Weights of a small GPT-style language model, trained from scratch on English Wikipedia.
Size: width 576, 9 heads of 64.
Architecture: rotary positions, no biases in attention or MLP.
Training: a variant of Adam for these matrices, 6919 steps.
Each number is 500 + 25 x the weight over its row's rms, rounded and kept within 0 to 999. Layers, rows and columns count from 0. Numbers have three digits each. The size before them is the row's rms in percent of the matrix's.

# layer 5 attention value, 576x576, rms 0.048, rows 286-362, columns 336-383
102:585489472477517525502532510486515489495519521518533482471521505504499481515474493493514521535515515528490517513526464473473515495446506524491497
102:486514455502498483496474500475531491497497522499540523504523526513470521515491455524528501514510504471459522543499491491517487443490487489498479
099:505506463506481488504546457484519477520516531515485454490508529515480518517511490495525490479498489500511486489448495526505500520504497514456514
109:516455495490504512481465503522519512462503511510481499470556538488505541485534471528509528554517431533536476519513512463513471511470558484507518
100:500458521494506514505506539523486492480520505491483495527495524475458471510478473553494485501496513495527465458502505493482511500498485497505520
102:452506520522577528518506465504496502507511505493530520550512490472513501513494489509489505527456503509509463475496507562544504477550444468509479
103:517514481507467492529497462477495489495523586499474512535495468500507519510507519476519506499453453534502471481531510523467448479446446495511499
098:462481507491476520514479451487510516536504469513494488511532618506505467506541489499476541521449489506565467480515507511523500493514486486503497
092:464494509515456491515487477482509518525490506507498489493511536479478512513450493541497498491498497496504484539512495504487542518500481473502511
101:481491439490482501479528490433451505518501509484505508522499474480499513483475544550509479496392479496496473508518476488491558501492501525496498
102:526482523511559487481505499493519528491502492516500497508483531492509533501464506501533521529507488496498524513496505531492569529501470474497503
099:449497481509481519505479499503515497512483541495539513541537527492582475503564493449495517527544495500535508501484507511476531470476481506489477
102:461481504480549485475479479512484499471475476487525560493530520480532513506552512458484477465515482489520506496484481508519463562537488490487498
103:476463511505503488486466469536557487498495494494484507490472572477503506500529475543494498517490475488485491518467542507522497480500514476496505
103:475503525526522508504483457490500489529525515490510492515520500518490519531506480449497503491488507495473529521464497504518507503503478484498500
101:500471523501489516498511507523523503516460468506557488522504484502489462509518508471478482510517510497516509478465468465508503531555506485485481
107:488508465502517497493513509520532517482473483494505522496458461510497476495511518463492468458522499510505494483523505514454504491506530470464477
101:520507511475434510500471523520531514478499487504486515516508519493517509493540509526508502505538495514477521559487490526464460530487461480488502
104:527541526495489506513504469512491510512510491502501500438492474506474501479497480455518523499510464478481484509476492476492484495502524520483503
104:496510511500501514499505467483487499525475498504502445490511463524497493473494508459533476472510481514469471494507455490479511540507566505493473
096:519488553454538487492513571484504504485513507482483559509475550499564468537495480507528477488436504518527497498490469466543559509510511525516548
103:526498514482482490499460540526486500433492543499525529495508475497578543518509482524519474452500483496495504508447501521471513497529481466498516
101:518502543476506497510503456506501479500463505482525507492511506507472514510525482476512498506477465516496514491482482515519489513481495497516500
098:493476503489491494498511463494481518525498476495454502507501537497459447495500509498495517474470473507508462493506497501541501545485488511495485
107:465500464513536493487525510520477548504509491507512521502502450499533500490481515479453535532489544518516518492492498520519488508526504491498520
097:514521520495527494498512510484452490515516492520482517477436490522469506493470515490507521457501498508472471475475509513543480507498526523476514
099:515524531527519522538497497522508491515511519504553489527461522467523505532483500535485473491454523501476500493532507512502520466518464508518519
102:525454549495494509497484498504495535456474510493450534517491521478485501495469497511501504493498510523537460507545499455462515558480520509504499
098:489524505484501526492474495470486518499489522527524491528535530496528530501479444503472490490482484511471485501492516511478445457476491469486523
108:467506451487510509517502489454516489528508465486541501492500526519456494484492523507490535489500522503467529504549482538489528503478459468490481
098:507488515488495510490499515481516504494504532527458465465529522500502545482529527438507511518496463529510507506490509482548535519496517473491533
102:521512501512495488517497493510526496491506489490547494509502495499531511528525478472501494510523473517524451466512487478485510492519444485510503
099:529526466506488520499505546502480521486505504525518484439524471532452453484476481522500490519508526508463524518573487495457499535509547548531490
105:483508519500486495493519495517488508486485563487521530485526505509487514472471501520515457482498512520496529510484482523507489454512468491484472
103:451485485484505516490463468468496532531482520499484553497512515492496498505584474460465506481517493493517463492472520510493468503493495473516495
097:526503489504465497491487474476459514445502437518472558460540503509546515494457541483500480480545494528533529519493465524504520489461473472475484
102:485479485500438507495483541494509499513506498519495521481491477503475514510499505511477496497505476498536484483471498466494476543498472486510492
103:463499483516489498503497480516525519486493500489525489540549459468524524513547511505507488509482572476523552518550488490468487481481505500518480
105:449512485493506492512477445486501495484514505530484532484498474477524549506511525558533519459494441497474512491486502541454528430497481509468508
100:554519485482472512510487488515518470490475465493514529499490502548478460505473487520525497545494502525504440474487494538562490549533531498500527
103:535537509490546477510557528530476511493525485522502496484436476489483514515446506522496490542468546478486507481494511496479556493546496477478521
108:528503547483507490500478527480504503469495504519473515496518483494508503509469480496495496515490501469510481490531476486520492541502506527499484
108:536464503478479497523529499491505502499497497488503497448459538479496508502498472512542504519491486539519507491491477526512507540550501499487495
094:495488529487422494484492483484483475483510473512498495523540559478521464497527533495482470497483537522492515535521528508550476537530431511476464
105:534497524474475482505508564478521510525516497501494508522524487505494476524554527523495576487519460488473491506512463530454508455492499516477513
107:498476501490479471516486511492501483479493482481491476508496464493542470499477451492454538526493542491494495523499535496480482508455530506505536
100:513474537483493514502519526501499500558477462509497497478473508516461462499484520518523530503511490500481487494485462514476470502543556458504500
101:490506482477515524521511514476512482490488511488501473472492490475484451503522463516521551535487516484449502498517485447493471524516526502497497
100:490486512496475478484486467498472495456483523501497493451477457480495511493459528486509497505520486517481531504474495493543522473432558478490470
091:504492507518496506475522498486478500512526485538480475554488523504498512469463474457535470509547503495523526490500461504497487494499491478481486
103:464471505513467526502480464461533512536493453486513500556528487490463481483531565477513525497480473506505439492514524495547510511471525467476476
104:542509518473440493487478497506486474539502471526464492527508538507490563519449461525505498540474476494501480499504514484534477546478506514508509
104:489553529488525505498512491499514511476463530489522489519464524482470560495549554489492547510523489458477516521503510481460453447518514505493483
104:513522470487498520474490485496531480484456519498561532499470552508522451519541520492522478475504481488484491491494500510518442509549515522490508
097:467487491528488491497507544459491501519513455500522497559519453471453530484510523507496508493455481500529480483491516533522523478517472510530538
101:478521489500465491519496517499504507515466493483506562470493519491497516519535497481501541450519515491516463515491485439556529549510504496461470
108:463504528525529510495506481491511509490504517498504460498497475497533562495532474504500521527518496496524470509530515529487510518487514504494509
097:511498459508509514482492501496510486512497544508512463482493479494511491516528499479478445516483529496524506513512478494500485496473531507517517
105:533520491500495511511503520533491492442496479512501461496508495521533497514477472546527530551465516455495532485505490526496498538507518516513500
110:501491511487568506467496561487493507441515524511492515452507502498509543516452445507506475509527475496480520498499495464456534492509465509504509
101:508465522505497501503497490479517507533472530503456499523507487492493493484524498487528486509508469505522464493554502503514533536463493498495502
107:473496475516489504511490474479478518537506488474490545494536527480426498494521488535484480442533476507547510508503487493557506518531482525485474
106:465442492500454498510520475448511488490497476473521513535494545492464496476479513484538525484567503482499458515483490493498498547451533484514462
099:472506511507469493497473573461505494554491495489491519512488552477576472516516494494483505516463511475495533506509488529499511497513515525456497
108:538513496502518499509494472502487503490492526494562532470464463494468544509490531513517474436529469501486526504483466542510515518543519517485515
100:496466461520480486505493453515486501538501439497506496520511551536421492503505492547508537508485503504524488501523529540562450535528479501489505
099:539512471476440508507510498486519485472535476532505433515525532505530512474439455451525521550492525522497496482538481541481492471500513507486523
098:523486522512494493519493484483493495478521462511429480516491535499487475490497479480515541520491546514549515494517467547498493477507491506492517
105:549519531489506499512527545488523502535511469500521522475492535509479502537533516478530521520524502509553541482517480489512499505509523516514535
105:488490461514454496512505458537509517491473502496489517521509546504493505485519479535536529481497533494502505509481516490520443537520458501474511
102:484483488502493522508514481492515512502504488493567554533532478498497517515510487516490491520468502499489485485526497513539551522523449509477451
108:491464492514488512467455489443485492532505513477534562517505535499507450510482558513482489441495487522497495505503528539535509499520499480472474
102:556492512480517488510500531509506498447505457498502536496533555507524465484456527536507527481493489503480547490509510474463505578481500499523513
106:487502531519524473511519541494519517492508569491475506477483538420509542475548473510499509480507502487507515508523494507457534475522532489510534
105:489491492497511482489509492504494491490485500497489482465493488507522492506479454502492492518457564538513463499524494495483487543493487459485489
099:516514496498530498471509547520491522516486443510515507450483482543530473524537516503464505509486507496529502471475509501483489492508475509485473
108:511493479521485482488527548491517512503491472485497484520507509516514526504481457459515483485455494502474554506481534437451533514470514510513528
# layer 5 attention output (transposed), 576x576, rms 0.0455, rows 286-362, columns 336-383
102:545494484471484490536517511533473499484462507488484470498475512508501473512511478534490526479463476539517531513504499513525525540505503502477489
100:542541513448495487488545514544468521490520487500465521466450473541491486489499509463472538494532519547509512534456492496509433546536512530493514
099:531470540499507522483532480485498477467534465499544494499538495489499516494490501476476493471541480523499497484520525481504505534428472503530499
116:492489512486507485490488512501529491517446509466476520472472517475522509484505562525517504462498494470500502529488528501487483465548537501513526
105:547510493490514463471545524481567497481468512539483484494506473455496523534517481512516531499522489423506455520516493523522496509508503538493535
105:471554503518474486488525478492489523476477502512461488493525476459464530477460517478515466507517545486507523477499495480518538520467529518496571
102:498516484499515543497477522527493491472520515492514478505505493506476506474477516533534503509502516521470507472489522522485506518474572514494482
101:494531482529471481469506492450532488490480521514473525533470484473468504487446498486494492475453503529488496527506572555500530506517502496504495
093:493495517509523473475516505488510496534525518525512540503527483519498509484474508511497519486535493512509542484463518456496521490508486488508500
104:459495500455510544535493510512493530531496500468493512466541525524466499489520478474472463515568512524493505499485490468510469544471563524540447
103:525536461509535430494502485512495532541538473508516478518452473509537522487480524521497493555535471521522541521478469467517527510519478509498531
101:497505520523485520481571495432499477522553501523495529516438493515473504491474553501552502508477509484476524496473499507518477464538471462530529
113:492489481516502509531504513481516547484513524499464461480463495482512514506473542502515498485511542515534512503486530441498532502516518486495485
107:528509510509516498482498496461519473450474514507507513485506482524513487486491524468508491485441547519484501514512478522475505450554487553517530
104:565507479539497468502509527491522504511529525500468524518450474496449502505492465510497558451481478534525479449520529547554496509527468489518488
105:499486517539493499492542504536501514487598501529480471529488494489498508466507509474464521475510528498498501508537463499532475487464452497488528
112:432479485511497518500500495502479533507507492494528539456508522483516506469540500461508504519519529470475546487488502478481495489532495473521529
106:455473530512524521549475513509507506478494459465483488454481485485515514469481508529491537492505494550507546484441565474479552506490484487515502
108:547489523528513544535500512474481502501494533505548522497497535493490450558495456496475540538462510471479492489475457538528499505447495449488445
107:507464471503470489479485542512517496502528494476531511507472545503524472524524515508466528477499459488501542480515493529507487491498470458483457
101:533512478473507484491488456479520499483478469497506493462500494481490520504501535538511513511506524486533475522498523490502535513487465525516520
110:452505505519519503478473503500503496511522481465506486493489478505515510458527556499473472513508506515505527526473534465479510475525505481539478
105:543502466515512431465500496488501513522536458487453448504501531490538528490474499492453482460508467511510564489519521519544519497479510489479518
103:540536475501514480510473468458512522514455466476506509549533498474480482538487498463496520487496474505490467509517525520518490498505511472511498
109:481497497547478541523527525476510532489471507498502466510483521446485494517508527485549481501488516507498535466512514499519489511507486486503515
103:481496445512507525546458501469488542501476510482513456509552495479515468518524471485483506541520534499508477474548530517496511554472501454479490
102:524505476545453483510524519510496495482499457527500475511484476494492499474501514448509504472471499506504524488496469501506481506508487532487455
109:472487511495467486501508487557505511483500486518539486473497485535528511506538536518534514474513529458518481513514515495491503467533489520510469
103:502537530490493528495503502521495500498474458469490518446492484534530520519512526509495493498485477565475527527457465497497498527555525501538475
107:500547510483513481510466498478476511454517561507517480481536449482508472485475467471483498547479536528499520505522491494500531527513488490489536
101:503509467496522481465451488443507471509502469475494531455519490491531534507488541545491490469507496508464527487526520493501495525493494513517495
109:523509522499523520489489478463480509508533551548440509512504452474465506507465531479536518486508513499496465526494502513489501502504546506522482
103:560501493450508493496478483580493485499452491474471529475478530544510463514531468520503549500497506512506506488519506484517439544528502507504450
101:528512505496479502522491527522442503446463472547495493514467502492504477510523514497466539481484545521503454471487535484480470531481494523509457
109:530514469510500482485531509546494472478550504567506444492519481556472523532482497522531492491483506502459558489516467499512498511499516554450531
097:465526530468546484511500519502511482514497527514514466552455503471446511483513482495536480485471506449451499507527516515513496504501506481517515
103:495535478512559482460555471512490503488508512500497496523542533518507489469517478488496488484516492494487504522499523548529513482519525509469522
105:522489492525501497453509526512520530463531506481473495487513481540487500475505471497502490498546497485566490504456502486525529536481509507477525
105:525484546483460477479475548517522510530518482464509458524479539509505461473484504467475493516483547518547484530526476493519501576506537487496508
096:492475543516522519518498484493486504519508545510533455494525488458543512490507504474477470458535546507513496469488528475510513417504420503530483
102:459479524522460484476492490455527500531464530473505542514518528496520523500521540474532488520504482526509461559493537512491485506465496502525479
111:503503492451482522492459472481519516489472476515501502512510535452500454489511500526517512480484509524474495506478505498504480481484477455497492
105:470520489483522508473518529451493492469527518498514549489517508490508506500489540500496502494532523452460500543478555444488510502473507502554508
092:484518529478552526493498558492473488511519493477514497446459455490511498483462488486541527462521468480486514486479494501481544480456545514495529
105:480481488499513491474466473498495508515493508519476501488451517478548514480470492507526476516476515491521525540506488481490494516527507489492494
110:517500519536508513479551502505525506495525503533516525482502497534467520518505511518532484479538515524553521500487498467556512499514457502485461
101:479534507551538476451494498524479519470543542509487475519520502485534522512507461459468459475500521504451514495480489485520533498449453532482522
098:498508481515510440503512505502495528503516493506504526497495491522519545542480504518494531501534456476544495529482524508465514513518486499501473
097:490513486505529488511511511516499498494464445512507501539497519513495498508524481487497489480515554462528517484520514510484491536536465485486493
089:501511494457492528501459519463464508493483476488511521428503478461501454485506527507450501454499502485443496493491509511540507472489516524504535
099:502514497473507524516510552509470477492508523546525487479510484486500496544479466487481491477486537520447529459497444495478497460524500543496530
101:453506497484524531528514508496516525471479543494523500485536489463537490477533497499503487493479508520515458486481514482475518424537476440532481
104:537489503453479486494451508523463497531511484529473515493499503516529471535469498570493467493491470512474488513491470467522547550536491499487491
100:486490522522496501514539469516457482536534479508477488461541498511483527452480493494482480492493532471496497523533472495519529471464506486503471
095:529522501453490535520475487507497531486456497509481495447505547538493464480512504478489493485517481524466502488479468483511454499477561538480509
101:524466508487548472500508505542475478538509501528526460499481489521475504512489484517486525478484475502495542504533463526460476470508500509482479
104:500502449461449500512471503492522505484519462527515543481523516508491474516499509524499474496502446507458505484490441451480500514508520466509536
092:494508491539478466491544478498530514472519482466455517511506523514499506475507488496491521474513525440509508507513520505517527507474488497461472
102:496487516523506506518506477458537545535519539452527504512487507457519521509512519517472502490552492542520473518484541493522539489514456473509497
103:511507461512448458490460447504499512550484478460507497525479534509508474469525548522492516522490484487505486528497510545509451539483527498501496
101:508502483482498473499467512499472507486528480494553498488520474562535526566494491494461506511511506496488509463459482463471505496548495494478490
107:528511502468515476471509530565499483494477501505531460513472476470510458473504499466490532519507524473494494484492493523460452485478511497509536
105:499536477503522496480483521510464505480477499517526475481503450498487486528501473505480467490492488525469547476496443508493506496506499532474540
101:517499545492529487488520447521485479498509478508501489501482487528438503477487491505528489441531491484533500502499461466533518493494504533497484
106:475502540477501489486481510571518485485518474538473496544526530484536451495490474500500500523490526431501458534514530477500492491465480485559516
099:496559528492538491485569555477485483493480527520534499460492475468529464468498520463529472503529512515478498507485469469471532455494525496517510
095:464512528528524485509534506486520516506518573465483498495484530509489529499544504531463481464511469473532503484477528458527537483491443499551474
095:515492484497504475469528533461517505518489555502552498496520490512505512511509564542499435484538492517491485525499508459545520498516497508513494
107:495468464497477482478469462486518478487488543488499484551501495493482506522479497544476477509461493478459455491512517474514504464481478496494517
106:516541530519526503514505544502473488531501516502497473472509460498515512446523501478481499502502499522534517507504498493496544485489550518494493
104:528504521468539499502499508503450533516518527518469435488494487505488462507492508467468550481543476536534494484480496518463473503512516525496520
105:502531534497510488508521504577491514492496500546470430513498491514503505455528448458528496491490529499508480480504459480501488489477530536503524
099:503458488550501513524469484462489497544457508453496488483495452532489549494524477457492482527502484501523470489493532541470484448517508487470456
107:541475474496504493467494517490542480510502453489529504531495478574517513521462544509506506527521488506498494538482486474480501523488478473508465
104:506492532532508510537516530484518508467474514523516512493519501500506549517556508495560533514556476510553532482485507454509487479475477498527502
101:501505478522482449485518471501484469521514575496503488515495519481472515448490527499566517528537510472530485527549484530561496500508504503518513
108:473491516497505543543488453494468472503461497489530566471494495504480511480512522513495527507521462464522474478484525519495474454523512495533447
# layer 5 attention query, 576x576, rms 0.0564, rows 320-383, columns 336-383
094:476479497478485500487477505465524500517491449489479512513469500418484461507487501506464486450502503494523552488475515482498494521500511468505459
092:508485495481494512510491501465492507478540510495526498497483522551487437482493521527483482537501499493537444510525503477496545538498485493492503
090:501508455501509481473464542493516495538516448487494545468478485494482482481484485491472483520531535492514523558474502441527528480471485505485508
095:472522533481516508481487493506497529496517507474508525514499493528504501478486468500524497486506470516489513521529494512493512507488528490519500
104:487509520504521490456511506538508484489507511527540461499501477477512477447534469477474517545488492491457536497496489466455500522513517489493537
098:475505533496503507487495516473517546488528506521500515464514461500483518510476490498541487474501493534511496499512486471499544516448479520548541
100:510485483502491499497486467486470530487471466496514523527520564509485484489493477495477520481493487471491475490521533512526488461494524470472467
102:498478472532477496475497484508516500548508519473514521537468549490470495501462493485500512481484476508485458547507516508490492434489507528491513
112:505504555511571523533485532463507515474520494470425499448480468490514460516487477501529545511503497463529493492467511501476534503478517505513521
110:493518525459542502513515522482500517441541502487510526484474460486499498546528463513519494511500487493498471496503501520451557522507494522526494
115:456548494509505503506505504515497521479510492477544528499491472478530512484567483527536479486569526462468549488517502493504506534487523460513490
110:546494491528515508511483494501484533490470469475496508481517533513508469491476535487522470495507497524485555501510516514513504490493483476477527
102:525535508518496471456493472521492493543493476444517524489456548484494481488512509495505499454502504484528494541497482502532523473495479457491481
105:541492479513495478508525546490506487490521509552492485510475468508475507511486496484524516475494518503477482466506490526507465469483541595502544
102:469494547502535491483528486498528499479474495506517523473510479481473551524482491502529523514527487521534492521491501526473550507481481487487530
103:542502497445500509515517532543504489510484484527488502461463511476522483524480502516517529506516486490525550497523478478526525517509487494470462
109:506544475506520479515502487543492489489506515496551507557514562491501514518489453494553506496515491531552513488487531507527490496508511486513523
098:528515494491523491507494532536511466487506520496536463502533522480476507505521460502508531543514492515485527469528509517487460454511506520503523
102:464529539485447515493482514525469502492521511471469501487493552529461590511494457528514489501525513473483474485520569503485501453530480518518525
104:521522501491474519528504477493505532514488502485460513473486511499514492507518495507528492470494525482476472506487530486548493458505476508501505
107:501555480504466479534489528478475510518500519519482531469483452541456530520500524518494519456550479502470493507498502492570450546481478507519468
107:544502516453511512504544467533497490427518478488513496518530557514492496517520521490510527496494503483453434474504495512515514470556538504500510
104:498484505514493489464485477496527491522483529509514492475496448492456487486528485517484501473534450512466485539495461515485490494495460519475484
110:486497504471488516483462553533484465464521459533475457477476470480503480487484498465494484492501518476485529497465482476440508506534495494507482
085:463479446517503491475518476465475518480515548502491522523507517494508498509465510495489489497516482508505498502533517484544544552511509530513481
086:525504534491453515516513496513490453491499486487535450460504480511501502497513518507492513505486516522527501474512484539511549447515479526477504
099:475493461493482491501446494510486515544470422463526469495463495508518485486481500511480514495502482486466516468450515478538507484502557493520496
094:499513455517524501482527497540533449498513507466501487492506510492497456480522476490481508524488476475495532526536472497465502539525508478507558
094:566495468526533479494463458500501460482498471511501514514502521473483459503468529508487521520483515493502508495463482496547471523495470499477514
106:471477508513509490479508527520507500465546524508507469472515493550504489489528476485505479518507495504500522518450492472472514511529481513516521
098:475497519462532527518517524444525526482512500505502511493464465508506501530514488554519524531545534477471489520530458513475518511463497509548516
105:543460495458517530506494516470554526483515503503503500450496493501493495526486477539547513527512461502435491505540451515468497473491521523504502
112:467521520560547493503494519521489504484489505464468495494476503492488517485544486476491519527505462488565487492474509506486535526516487521518511
106:447529455529456478482522485522449499490498499509522498498508503510505515473527529469489441500523532490493491514472510456515447551500453494532504
105:455543496524504506462489465510433488526489514511524517528520525486503501471520513494446494480506508511482542509498503511486487537540506447496481
097:516485511502490493481496517482526478520487474495510549508534498478525475513486502516481510493495501504501501455488533493478507496487494539517487
108:594516507476537518504521530523531473478524493519522465496488548470457488496512485470521529517498494519496485477499479513486485435541510517511525
107:488492512484511512533520516478479524458506510488503503486481481482499503526468468520534517534495513506489486508513533497495524492478542501553530
104:455487504519506492485489503489503506520496498464486540480492485489466533507456468517494524471491470505524492521490523505487554464498517494499496
111:531484532530543499488523523502477506473556529533506486487498442559464474529496529505501503480507507509506482497486493521494502462536446510491510
103:504527460476496483458466505534464516514475484515451490450505474501503497493510491506477485520471514519487475531496457502459498506557488508523502
109:476489556497523507483480460477484508496511511509489503495518489475472535496568483460480481461545514486489495499482557486454503475493462438491480
108:469519469508516488499456513506518539508469501438492525517504541499507529507554478527503495463520532469554481508467539504494488509475483452478542
105:465503474508435485521508480480474517516465505477466551540535557509515494478535480540482526507500517503516457535467538479550490518445520509536492
106:516465508545579505507518508501490502503512534506537519498485488476483519536480504487518481479507530534525505488496520496481495457509455503475536
101:480497544496498534503511515513485476501520527523497479476531503481511486503509492486472487470488519458483510452520527453499525463487494484546472
112:551478507530569467508495528508504514500541488454491508496503484462510464523528524478528494482533510465522516522513511501460534496525505478485524
104:482481504513473510497537515486483506496514505498478473525529550496471483492484487451505515506465506472491434496485495524509525465501566501520514
117:530512494520487512467491535456484496524483526516481479478542470478522515504508484508472472513521518532507450526473524502500517472463506494518517
115:501508476507562496490482548491497478532504506485520519516452516428486493521539469501511539466529499495494515557491515505494470484457506488507507
106:470494478488449493482481485472486450531467517522532501541543472490523548497486545494516484529489510529464554501503523468465490514514545495474490
118:491449505506497518515524512487474493540537530523473474421504519506508497524491501506510503504490520515492444513505495505522502470451548500505525
106:477466543525477481493524500527478484523489518531480460499514479514515531506508516474476533497496491490485541512543479515461455519501513573483538
102:501515445515517489524490522479498484464497475490526508545472538485495454477497528493537498504518520524502526492484477548531466528501529524525524
103:474500477477486509463512469485495497539476518531535514450531453497499468501484505498508501496460486526471517516499468482523464517483497471502466
107:480519492489478476518478472481529525488518498530562507530499469514526495502515532505486473494529512477491573460514482480488457574500489499488482
105:482507487481500501488510467515460513524509513527476490484506510543436514488532498484483514479490500497469480531514457525527441454509511552559487
106:489504473446521501526518468501509513534478527511507540476509502516484492516515493512462555470499465511445462539477450529511467447509491495494493
109:550522491479490484474468437506544490473488494538540482474506489493504510479492493492487513512507476518464521494459464529506519502493521498491488
104:502470539506467499530488501502475513496539493525458506496546490536485480515509489472469487512508488486498500455496495470499470519472502538518508
097:542514511482485507505512485497531481454518469516453490512510565479525492467512501458512485519537526450497469488494510521486542486502510532509531
101:522507497527455492513481479504492485481505473522485511490505524476529518472528479500493501512514506489515534435464519507518492522454498534496493
106:516550489481500519483488495480504483531499498483548523536477528455504499519475515518548487491542478530540516497500518475542506512515532498495479
103:475487510511507484532501478481483490485522539498505530483539486512528555480498515487484464479541517521501499476469515504518523518493453508506484
# layer 5 attention key, 576x576, rms 0.0555, rows 320-383, columns 336-383
097:464483462497483499475487467489481508536468458494490529551470509483532512507487520489467487505523459482474480520481499515521528477495500458502486
090:517507528508505492512470471517447462478527529507517488489536485522477520519489478484520547541503488534518470449518504529458496507524487489465499
092:504523496512553496487489500523514481491514519510495497467491492487516553501528453492468487504461534531462524502509490535491528512528509503500528
100:485476456485493500490478472490509494593473490489499506505494537524511514501516544469456496459545503508528512504486491499523489472506488499478479
097:495515496508474471489497527539500510473525470512502531556510463505501512496469513500470471480551532494506529504539488492451463487495449471510460
107:503500481510467490482465482514497509528490492518534513491508508490463535469475518499428525496579486494506554504455521514469482515500518477488461
098:570508524503534512485521505496501484477433494492498502472464539479490497510496518521504483500489480496486474497447500523499533491521520518484512
097:516490517486493525485494483474537511533476459464526472503473534488475496476498501498546502517487475515506497487477529542533497455500487535472528
101:495479470512504518521528530482537511524530516539480527486534453508521513535531512528513499517515515538466559523537535485449522451492473519536522
098:474505471490484506505500467496525492492504516516499510517503420525507503536503492501491528476505484523463490531507475472460474515451512507537472
100:488510492485453488546487501495527508515476501479450509476522495491521523500514503568518510506525490486463497490479490510495471504482498517494459
117:496472492532546494484510511547508538509507500512436515449504540515515501503481496535471469462528533538486568502489479519500532521523497495509513
104:511502488563489485468499476479489513513496531487539502516538494506457471531461478507490506489479455512478454513475496510529495497533490469460523
113:528515469498512519531536508497513490509493514517519483514477494470509550527468540500483517479484494491489523504491481492523506508468452531528523
107:491490481498485492481466496484554485508522509519481495528545473503491561487501491506505507470535513504514537497515505524492502550474478531495520
113:505497528502456488500527488476470472494499488494456495478453520495458495467520476530513472550494459539488491462519521490492480495482539516439481
105:511524475499503456501529489552495479531471465488567516469478496489506532504509493489493510492504482507473540498501465547492495514515527521511546
099:523511528489498481476534543587504417529494486519483468537472476473516519475491473502493517509507538456494582471546473508459510550521509515498526
105:479509541493576529547535493515492505476505477506493484475477467492528530514527529502510491525491547467510511493530547493491544511505489472535499
112:541529513506469510553491541536494519505511510452489501504501567492463503467533508490535499487497523503484462500492500489519495437524477504528490
103:520512499522477506562490547464546521534488473453492526461473501482503486553503517535551499466519475512513443493497476452528534503471500515498515
104:504508498478497501514475479561529501484475502546459456469521510509466518501530517497457501522495502481502492486517502477509552505519515473515498
106:496519516502544532473492491469485502524496516508544544527488454511463484513479551465492450495467473507536489492494508489486488489499510544502474
110:483467521527494491483466492507507495524490491523472489481529499514515471469537477476457484534502512523518551487469535466501498496462493490536506
082:506537492500531504483484498503522517517450493475485506498499446455460512508493523540505511496530489499502533507473506512460486505502490490459481
091:488507524502509505511519583554490459488527473532512519489511474515504515520537483520532537491466489539495510495497508494466512471472488521490511
099:438482493524543505496502525476526549498474500516505502500497534496499474532480524508464487514538486509505509504501478507475498460449540507520449
091:501533532523456500496489540477471474482542481522469476543511475501511537517480455498450472478492530514519540503511483445476486501467465496530465
104:504510500470523489513513600500510495473559525491487511507527445526547488515525489485496529513481508491513495471519485504459488551494497494547509
100:498499511495506491510510548506500497462549556530505492497488439489524510517512477447506552502508530533485518495520511513451484513539472507515523
098:515502469529477497476439474514497504516474477504515507491493528451477502468507494494462506478516485529505558516489528522500524509541484497492468
098:465500485525524494472529478497489530482506517465520522492497519474474486500512478462491527491480491505506535543521504505525509494544502515526482
117:499544565537511516554487499498542516512509494490516502502504487535480495521518474534551540508531467510536472470494474485475521491488464517517523
110:521467531501474521521479530475524513516504494496514482513483516479474525462537536515567485508483479477482456484450492478475495451477481497492497
109:565473519485494529496471498518509486519471446500563494521447516471505468509495515472556463486470504499504449477478523533513528493507535496467501
089:511565484482501499491477510520489493503526513508474488504511443502507530539551483527485547471525475508452487494517477518529513504476506482517499
116:474512500487528544471513492503582498516503500525464469529547501478469497491549459454487506518481503539513543511527464465488532517506505511562529
095:497496493483500497564517505501522485556464476488516522521474553499501519457494532512486497533517520489531511529515508461514461492489501504531489
101:487519462506545471502472496466480499472514502518534530517476490514470468508489522518472504504508490488514515516471509497495497490509507515448499
098:501476521520511449536528532485514530520515519530521480540465455508463518505485512466500464508478499503515512522533484468493517509480480520521442
101:525463517516503531481538490531503525469510477505496492458446540526488450486497488519501458506501500482472557515507522486536518479518531524496529
109:464518569518518483473457534521457507499545511483505495523570473458542506486542467487501484490489519499525518489482507481467528517496502504536487
112:498516503551494547536459509451491542490520503453506487510521520484470435534521519461506490473474479542479508464487496504516524497510501467525489
109:510539484510543493533461480469489497481504519446503524483484537482468459489508491516505533473526470499498468505480497513534501462522532496488506
108:523500497489536477538514489513506500493496510509509518498493472468514519461435512493488464485528520487498536497497491496460510533509482548502503
099:504514498492470498496495495503452438520496518500512504534542499481508551463505495482502530512497569474531479471482528500512472501497455456518452
110:487501515533515510539489485485490543511527499498505484542507445530512528513485509493489481485528524529531503499550532500508490495502462513512493
103:531494501529478487515508496525491502491453522517508504535494491497549479492524500483479548558510523460512477514508523472464461487493487531545547
111:546492507499505511454521502487464496469495508491523495533517484467466492500434507457530492496460517503492483500453490501502503480550510501499509
119:506476556518479499455490514489471477530492482478504457566511513488491455502499485479495514488492497559548510481524534503484487511483513553526507
113:496512466457496508456463487506476480480463477528489536461492501490557508508449510507503459501532514508493519518482500493532490453495513479477538
113:547484499464468491549494461553453473525483525513463496475463515481528453482467474492519506486517492478490472526491490466500447495512495537501503
106:500499533503531509518521509480510497464496525556502525524491480496572557515449517505478545495542519496482530497497490474487509510450517505521568
101:525516534530486481526514509510509487506449498469525506451520494502506455519510497518518528509509449509462515513521486482496518506497531524532527
107:489508472491525492435458492544489466553465503516506511456482548512515483486483496481520473487481488494516488523499483517527490508505537489484468
108:496492509526449490481535519510528517557520479501494490492513480474539506523532511524486472461520518512459511475510496515496499504440511508471501
106:516501562492531537520500511509535500468519464494459528507494530472497515491498496516524493489518517493535470522524511491480519506492488572515537
112:466538492510556495532483501485543513473487504509486491463488491552472474481473524510538492480509470489530472514464497512491487501510452496500519
100:477511446480501491423478468504507487546510504528500507468543487477495510502541478538477501512514468476476536483523476523505495528491500506495512
099:500494482519488479589548510512470482503496518486531508500455487473519524530525518465500509484502517453506489504461509451487502501499454547524469
095:520537510528480502526516459550475498460485522514466473486581485507493520454536516498517568507542493473465506482479490514516473517501447506524514
102:522512514497510463518493475514504476495499505478485488467511448437531522516531486520487549459549472474451490457492457480514505557469501504492506
109:534515522493507524474542517498486461502463515519530488504505463478450492495503510499533489496475506554490498485513506483568507449508504518486489
105:490518481515505474565499499478460510524504546496487541464498462448505507554485532513471504452515470468434476487470469515517486482502475527456462